Each number is 500 + 25 x the weight over its row's rms, rounded and kept within 0 to 999. Layers, rows and columns count from 0. Numbers have three digits each. The size before them is the row's rms in percent of the matrix's.

# layer 5 MLP down, 224x896, rms 0.0786, rows 121-220, columns 576-639
103:539526498510482494481486493496495491546502499516503483528542470500485481519503481550502485480510512482518507498507498516501502475536458502532508525504486513488486492482566546528476534514525519
060:512494440480522487479507510478474452528495488502507496472475517470494509506466520464485466537475531545530523479466483509502504517491509484455495492456479490492488519495510453452489508536536517
098:490521501498500489489493510511469523507501497495491453505546519505475494517499491517496521480490506500492481517480526496490497501521508503470506505474500450437538518582506547513517474461525498
100:448477511521526507500559497506478497504505489490504520484478483492519488503467471492508479483547554480477524519485495509505500517543503551539499554459455495410499450496509467470498509487489479
101:461547489509520499478477503509515476480493494484503446502482497495487468542498503547501528525515487504405538496514535485482495530492522507537462468485494521493480550495498502529510512482489479
108:500494531508456499504552492485474480488506509494488527488500495498528505470518519504488515519514531511515501490507525508531506485495481489499478500503489523496512479482515499499521450527508516
100:537472499553533497512479491481481496484497496504499509499484464498529473489520514503493501498494487485511482470533503440518500515541513533505503481508519486522514482495479490526502496541507497
098:530556561484467493494550502482520531510504479491497486524499429515520482507540517485503450487486521480479483475472501531504505447510494522488500475528470492541501535532486503518516486467481497
102:504491449510451501499495502517472515461497499493494515486523473526471527462537483491492486467478510461539524519521537521508503468489478418498506485509465449527468475491500480467441520487464515
102:518475503512531503500492495445522518478491478509495504524502507495481521499477493419490508528451484525501443481471496499512499495438495497496480497495487522479509488505521508477488555489507531
103:512499483472513487499465492454544525465503496493509471477490478499505452471533493516503492509466515484497473494518517516475494445472496520498489546517493500519468485511510503521508506472507522
101:544525481521472499503549506502472470532503498489504464512463518503484463501485542537496493506439508526541508510475501480467494500464463482475494462491475512502484552521489479462464573530485471
100:501512520465477505502528493491515483457507490473503490466503537493465488506461519529491449478492508487482433478467508528479497522443492454482496517502522532482473526472457505482518530465494526
092:474498523530501513488539492510492499486513479503501493491508471491531532468495522476509458448455531484503474543547494465477499483534487486488520498531492512493520566543508466494483529508477461
084:531492515488514490496499499458499491548509511502494489500495487502485497470511484487496494522484484526511511497496459499513498501497492479480492500472482494484448539559496485391498516475510531
100:515474474517506501492478499498482444477499494504504556476468492498462485513488500508500451484480498456467524494513501490503500439506498536514503487488514465511484439476525470507477504518503501
102:478525461511554496507476507490524455495509443493506477556491517516461488497529461554499509492515471503534452492484485446491495493502499543496454518497488510471491528569493514474530493494449477
086:536521508511525507499530505518507445529489496501506514489504510494503492477505483468497471507425521517539528507525461530491512465505489473520512489495473474499495490559498479481536471483510527
081:514467525484443494508521510493488509475514515497485536521542514507522476494481537483522482503492521523501511513442531511497497504515489513467511569481525501516539495508536530533504503512498530
093:502499481502472497494471506500515488547497521508498472484474483505496492506495522497507480509507508491523472505508494541455496446533495487512496503513505491479498488471490504487497482484508511
112:526526495553523509502517503445469465519497556502492468517495526489480472514506510504498518502533532498506539486499521478466500544516531515509507518481521493566484529483471525485529443477504512
101:513532484456526495523517495533469486483509484481492466503518536509465466515559464540502546520505499499520463545519512509516507484488508482504480468477503499503520477484442505507523521494480542
104:521524537488494500523457492502472509521495521504498494486483532503481531519503478512487469488484458499475498468451515468457498479488485481489459465513480502489546488470521556493474565489479526
102:461511477498525508500543501516566511425504509516502487462503440499559545517473521510510532514489500486500470477511455496456495511467537513505513472515523523554486496519524449498456506514478514
103:497502496503492515509448488502484497455498485507500479507455551499530517484459486548497551495495473487491519532527510471531505503520510572502468479474506512511537514490457517532500508495510484
097:509508468491556500515504499418491499522504487508496488500513563507523484501497531535499542502512513453490491491544475463483507508445464460514507531536492525538464494451493514487446547503457508
105:488499475503529505495505496531537495514503484507504486486546517486476487480536506533504519537477472545475476500464521542447505525523515509504493473469523512497463531479487483519492536516476524
104:503528481496506497493462499480528527514502537502510497495544520501477493486514502471497481487486516515483511504496497517519496494485523445516528556544546485484501535448483482561485534558491496
091:464439466501473506492483489496500490501492490492513480493479538507467529465518471482498506483513486505515502499470523501465497537461532526538463549544536535538498496506499535512476484489457475
105:478518496445507483497499499530488453515508516507496505511493481481483507529464485547486486519497501515477521570522488454497502438493494471518494490495477511484484450536502488465487532522497538
108:512525495517471507499460501504510439509509535501505471487505522496463510538486490518504486508462484487475464473474497526534507491487464499474497531516497460581514489449501512481465509524489514
100:511543514495542497491494510484489496503511513490506480548513552499527481502520507547505502517522547454483497522521479457517497510441488496536494512533490526506481527476497508501501539536443466
105:445468436518576501507521505520446516485501453505505529503515546509500467517500469498506441475520518527530455523506492488548493496517457457511516491502466466494516535421527491479519485486480496
101:440491508462466505487528492509489504518499503512500458471456537492513453508473498539496415494489504498501478525506511459553496517495531490479523472479473526477485510510496535484479525520500499
103:519489497511501502508464493510494467505498509496504528492416550506502496519511487520498442506464503541491469460498523471441499472451502505519479458483499489490522497502532481508511449457514522
094:476501495491475493514416499473524485541516468501504506488527522493512447510517518530501460499460483512473466495431482515514498408490505486515476495522501523502524541470511500511490492505500473
102:524504493503449505481504503512508540479499504491498471517457475507501495492503501478492564503515511502481500471552505480486500480506460489510522542511553495489479468476503543505454468428490497
102:460457520508516493528466505479467511512494470515499502573467504519510498491501524505497502509497481507496523503478523464491494492461520472512502464499493491508516546475508504510515473495503570
097:524552480495499508509510493490510471509500522498504445485533532506510513516472485511504521493503505520512468510515541476444510489464472459492492500537518478557508522547454494487531499524448517
103:524477547501483501494553498534526521485518493507496486541483452492480489538509508468499526503488503500557532492509476537523505525528487485484507545529527520463545486507487506539501528536531467
104:507493488495498504503490506527504507533493507496506524502504440498469535521506473516499470494485472510467505499444501501522499513537474449550497521519525464478516468501508461520520473503544509
102:503502500501454495507547501505534575464492490493493538467526496497499548477532480500494472510491479483518484512483481517502497476523558510496518532530507508489503454486418519501526449447505526
107:481495530493493499510499498522536485501501531500504438530457558510532468489542516569512477500433481482523496488493536506486499540478514534504478475422469504466467470411493494514521458512460499
101:494438477471485507504496509456472491503499548501502525525468473510484503514470494545503517488568465498448492457493513483519503537463484487467517476474531512549488517517543511489462504509450484
101:512496486468491505508475501525528480482498521504505476500471510499501521484469536542491452493498519531479530519525543458453506505507453533515460524476498484507486505449482503484489486478472508
099:432512507507492517507474509542484486469517531512501517491505482493524529523577516489502540474515535522522468479528508489479505492529510531529471490490534482519479475547462500504514457520449540
102:462491522430441494507480512484517484517511498503498485485529470496513539510480525547508513478534485478466485481517531532555497506484519521504462514503488518483507515482505550511519518529498471
104:515506523497506491508436493495514486506498546500499491520492460503512462527524515516504489497470512496543535518515523536518498520555543488511490519482477488499494525520506521484503464482494535
102:505522505490505496506511502535512511459496459505503534510518517480504503486476496473498512486498506503483494515513476496489508467506508504523478483519525494550537510519489499523487502510548495
097:464521477515505493497475498498525496502508509497503487549488502507468480493499505484499541507528514509511513489534556532516505484480506490450564507503529504532498511525476506493490502468542505
110:542491492471545498501514496497499466515492457501512506477447481490477455495478496529492514490470499493486522480524461480536502481539470512516485493476519498483465515500484486487518425533471493
095:504485492488547497513506491520469488466497490501505529484502466498461486485481479478510487468502543481479487484462507486493494440486485472489499469475501497494490493491523501498538455505483502
107:554493514490532499509493505488526504546499503494483505492541484506491461479490487506503516491462525506464525510507463488509502490514452498487552536512453491472492502520515501520512486469529502
101:472498485528483496488499504472477486472485476495507476485471420498454524471510514443490492485507466503470508489511491525559503513493501445499462460511530508535491490457522500527511477512497514
098:501540487510522503504490493507517538485513517498500494543521473507564546514522497500505504484531484528514525472522509488527505509495477546478461494479547507517519469472502495461520488441530438
102:460538506488486500491501484500513510491517501494492521549506479485521501514489473457489441500484531468501452568522528520491497505521504533509474489533528467534522514485470500527511489505485516
085:511482500472494492495459510488494565515510541501492478497545468507476515480511508505504508507522472499493524473535499497475506521574534536466534505512481463512495546589505565500462524455530497
101:489518540528480499498514505526544509511496513503498492511498535489503524515510462465501509507520530514479521511499524491602504520545537510532496491515505446476569498482522490505495503490519532
103:475430477544468514495534508491502471480495478501519523506485480499467504514473552485496479497510465511504504443491526468508491495497479544475496507479459546516537491535479484476444515468523524
098:513564482531530487490466493517436483533502529496490491489522563521494488506498511453508495513493501521490490514502465519476494474452538471504494514476512481489461524554480511489494487509492526
102:523467537482499500499517497479490487505503505499507487525489514508496547489507486481509517508464524509544517515486501492508497521479535509487527503533506500462459518527508516508493510482469524
104:499491517491517503490476508503438504516509527501499524470554471490510490539519499527512552514523473506487484492513489487444500477468435424492529478489480530488520471522480487516503510481490483
098:470486500488497502500525501467559513495497519505491528482466448500526511500517473483493507504492524506503508497494538491521502496502527525539502552512520524502477466504523483466518527485506570
103:500506497525475496508504492493523547516509521499492492473547514504509483491496515496501531502486499508518485506508466526528500504510439517490527512528496481593516473409515487476512450512554488
097:498530513501520504493550508525475541511498498498501560549545480512524508470496536447498461488474465474554483485456486499536503472475506518500513518519526525473540510514468506500462519510471500
095:484485507507507506499423506505510491484506507477499511488475483496478499525486493537502522512457498486465505465546499476507497504504484550458492473460473510516493505477492525507535426500483503
101:518510539514497510491523516536486501481504525494490486483514505519501489431488516464494531507536483500524514540565514528478501523501480458511514518483519479500524493461506510519473460512526473
102:513526516515477483501564493528502523519502508494499477565511557507568454521486537492506460507453511474491554530506457509495506523462527485533456524507476482482482492499488482523500452549542512
100:457432520472547494518483504526469508489509515502500499532516489497506534512488478524496470490474508531487489478518509497524503537503483518462491545461467502542513501468522516519501491490496447
090:520522538500515493481480507493561485488495488510489462495574524481476492495508483484511522512489514521481516513497469501473501552521479501491518535504467503518557507540517495510532507505537482
100:480510509496558504492529502523470484525506488506518488512531516523477491493468460529504484491500511476507527504529530432485504528495519484488522450536495470472511521426494552542490561533467516
099:461492540524504491494512498508522488501505488511502529493534558503551515493521499521508498491514508517535488536536486476530500420514542443529512514546473449535496501535522488529478480472514499
106:515489513536487497502553501487523553473496509501502465490536496491486496480477500521509523499512521478493484505500511502449499549483466469507551544517491500506513491484556483493465572503495467
096:538521500474460499516546496492466495473485498499498529523453510491512436524493493533503457497538459552541504475506505546499494476498547509485496462499493489467494518485507443478515467550540489
100:483493468507496497502464500492482540494506478505491502492463483483464509484458518544494503501487493512490494497520507480498507535516472488530487437480496479532516465522459506487484469520441500
103:481551500512457501490502506484458454506505500501499462511494517510518500476504512532497478507514499513501465485486495470494493529494475505469520435453502511489525523425480470518489512480488475
106:490504453481458496518493483482507457501501503499512575493459490495477479523503527534500516503505473433521516507490517474479496497482506522510514522491521547518511461481514509486535547496504497
100:512501531524568503508492497525496529547499485500510515529547474502526529517489449555510521486475499484548474505500497528482498527527482449541482475504551522448522505471507491508511483535476531
099:517547496547513500491498501541498564496500447491495523516462494498528518518499479447501423510484546461496445562482459499501503498482499491492495514510520509520491492538477497531529507528493440
098:490480507514522490492461506458442504534499492487508518525475505505548471502469447477495522465485481531519478532522508494495497500468526506500505514482544557480495495510481521513501520492558481
097:470481482508547490482520489514489507568508505494498504467501523497474519475493474492499524513462504510516470486483489518489503504504455503489507532502508494512517490492533484486504481547515488
106:507468467518505504501457501476474538466500473500482519477485507501517484482480469505497524517506476500474447504515463572523503516467504539504480510505522574557457566506517516490504563481517546
105:543521495497495505492469495463477499492490451502506500460534533495426520505498498449493501511487505506501462496515507554506500487482471516491505508519507529425497532491513479505512529495533423
103:539525480527578504512525509526548503513503490497493488544490491512489507459479521496506524496480468515476470488508495537549502482492513510483528496508512494537487490482498508508546480518543493
108:462488513537494509516520497500519504474500468498494473515510538508513471483442516506500493497517489481498455467494481532493498471510496518497448530447528517535518510543520478455502510467495528
109:501483469540500500509587499484537561544496481491498506456464509501455528514512488425498468477471522470512504522465496494560499529497525506477490482516502510516511523511497485502509532537524500
110:462502507475470500508467503489515463484493525507493464484523498513493472495478539505506509506508466511446479485495506531481494486500529478475493522520482497491483495539472466496474438478490455
095:517508502495509500505518496480515565488506512501505472539532475503510488501496506475500554507518515467510500540516483505540504511477476523478493526496495462526499535562496523512532539517556445
108:491425479536469502496437492509522451513505506494488548455520491496517530501512487480501516500520486547498536531455521470560502449498484491501457494474528496546479516436493492497529487469506503
101:491511502518504501489502501498488530498505494497495447472509511484477498490496467460489446501492500511527539482500510469552504519454482497486471511503528487514494495462484558469516537492458473
101:510495468522493498497542502539524493522493516500492490437507508504476490515434486483506556503534505546522533541481489482516491506500527481471524554463491454487506503443531489496494524506501478
099:517495494537506495511524486470505563476497503502495483463550480490485477494520528540497498483492492477444517508486504512450494499526498509493484476509530489498516488497500504491526482503474477
104:473470530461468493494484495515539533491503522504502520482542502486520546496531536497502523498501481490488398501497498510560503519511483542492481454570500505547489517517540469496498472491509508
109:499504486482493501500478491501480528512499480516501480473509458495487491541463513487503468502491530483479477527515499563475500490527475528509491513524511515489478492493486513487490477518533515
104:510508546509473505509550499516477477564505531502500525481410478496516496522497542440504514515513489498500522491483502445501493500513538534494497520474543471471478495489508491518504445520524493
099:517511488464486505500495504499483509456516467500492489483524463491461474480492488545494473488495495534440521528490468495526503476552485495509543489494455490529556502519490521489490548505470494
105:500536518479469498503513502456482464465498506482499508512511516489529505476562507501495477507523525507493524478504533496507497490467487522464453485502530504500538502454507477510500445469533488
102:472508470475496494492446487509494503503505494501493485548499514508495525498470515483509495499488542531454504479445509533447503466515511453497546449524506476514521493473473500509536460488501520
105:508505541542491499508478495486510504526487514501500490498524498490498476546481513510489437520469459475482450503474527494442497461485512443510489463525479488468501499523498488517504523452498550
105:508480515542510502490523502463479556500491487509490517549529470498517511481451515503507533508503526488481489505515476505512503574543522484553593491527486518542541528540500501504459454488481520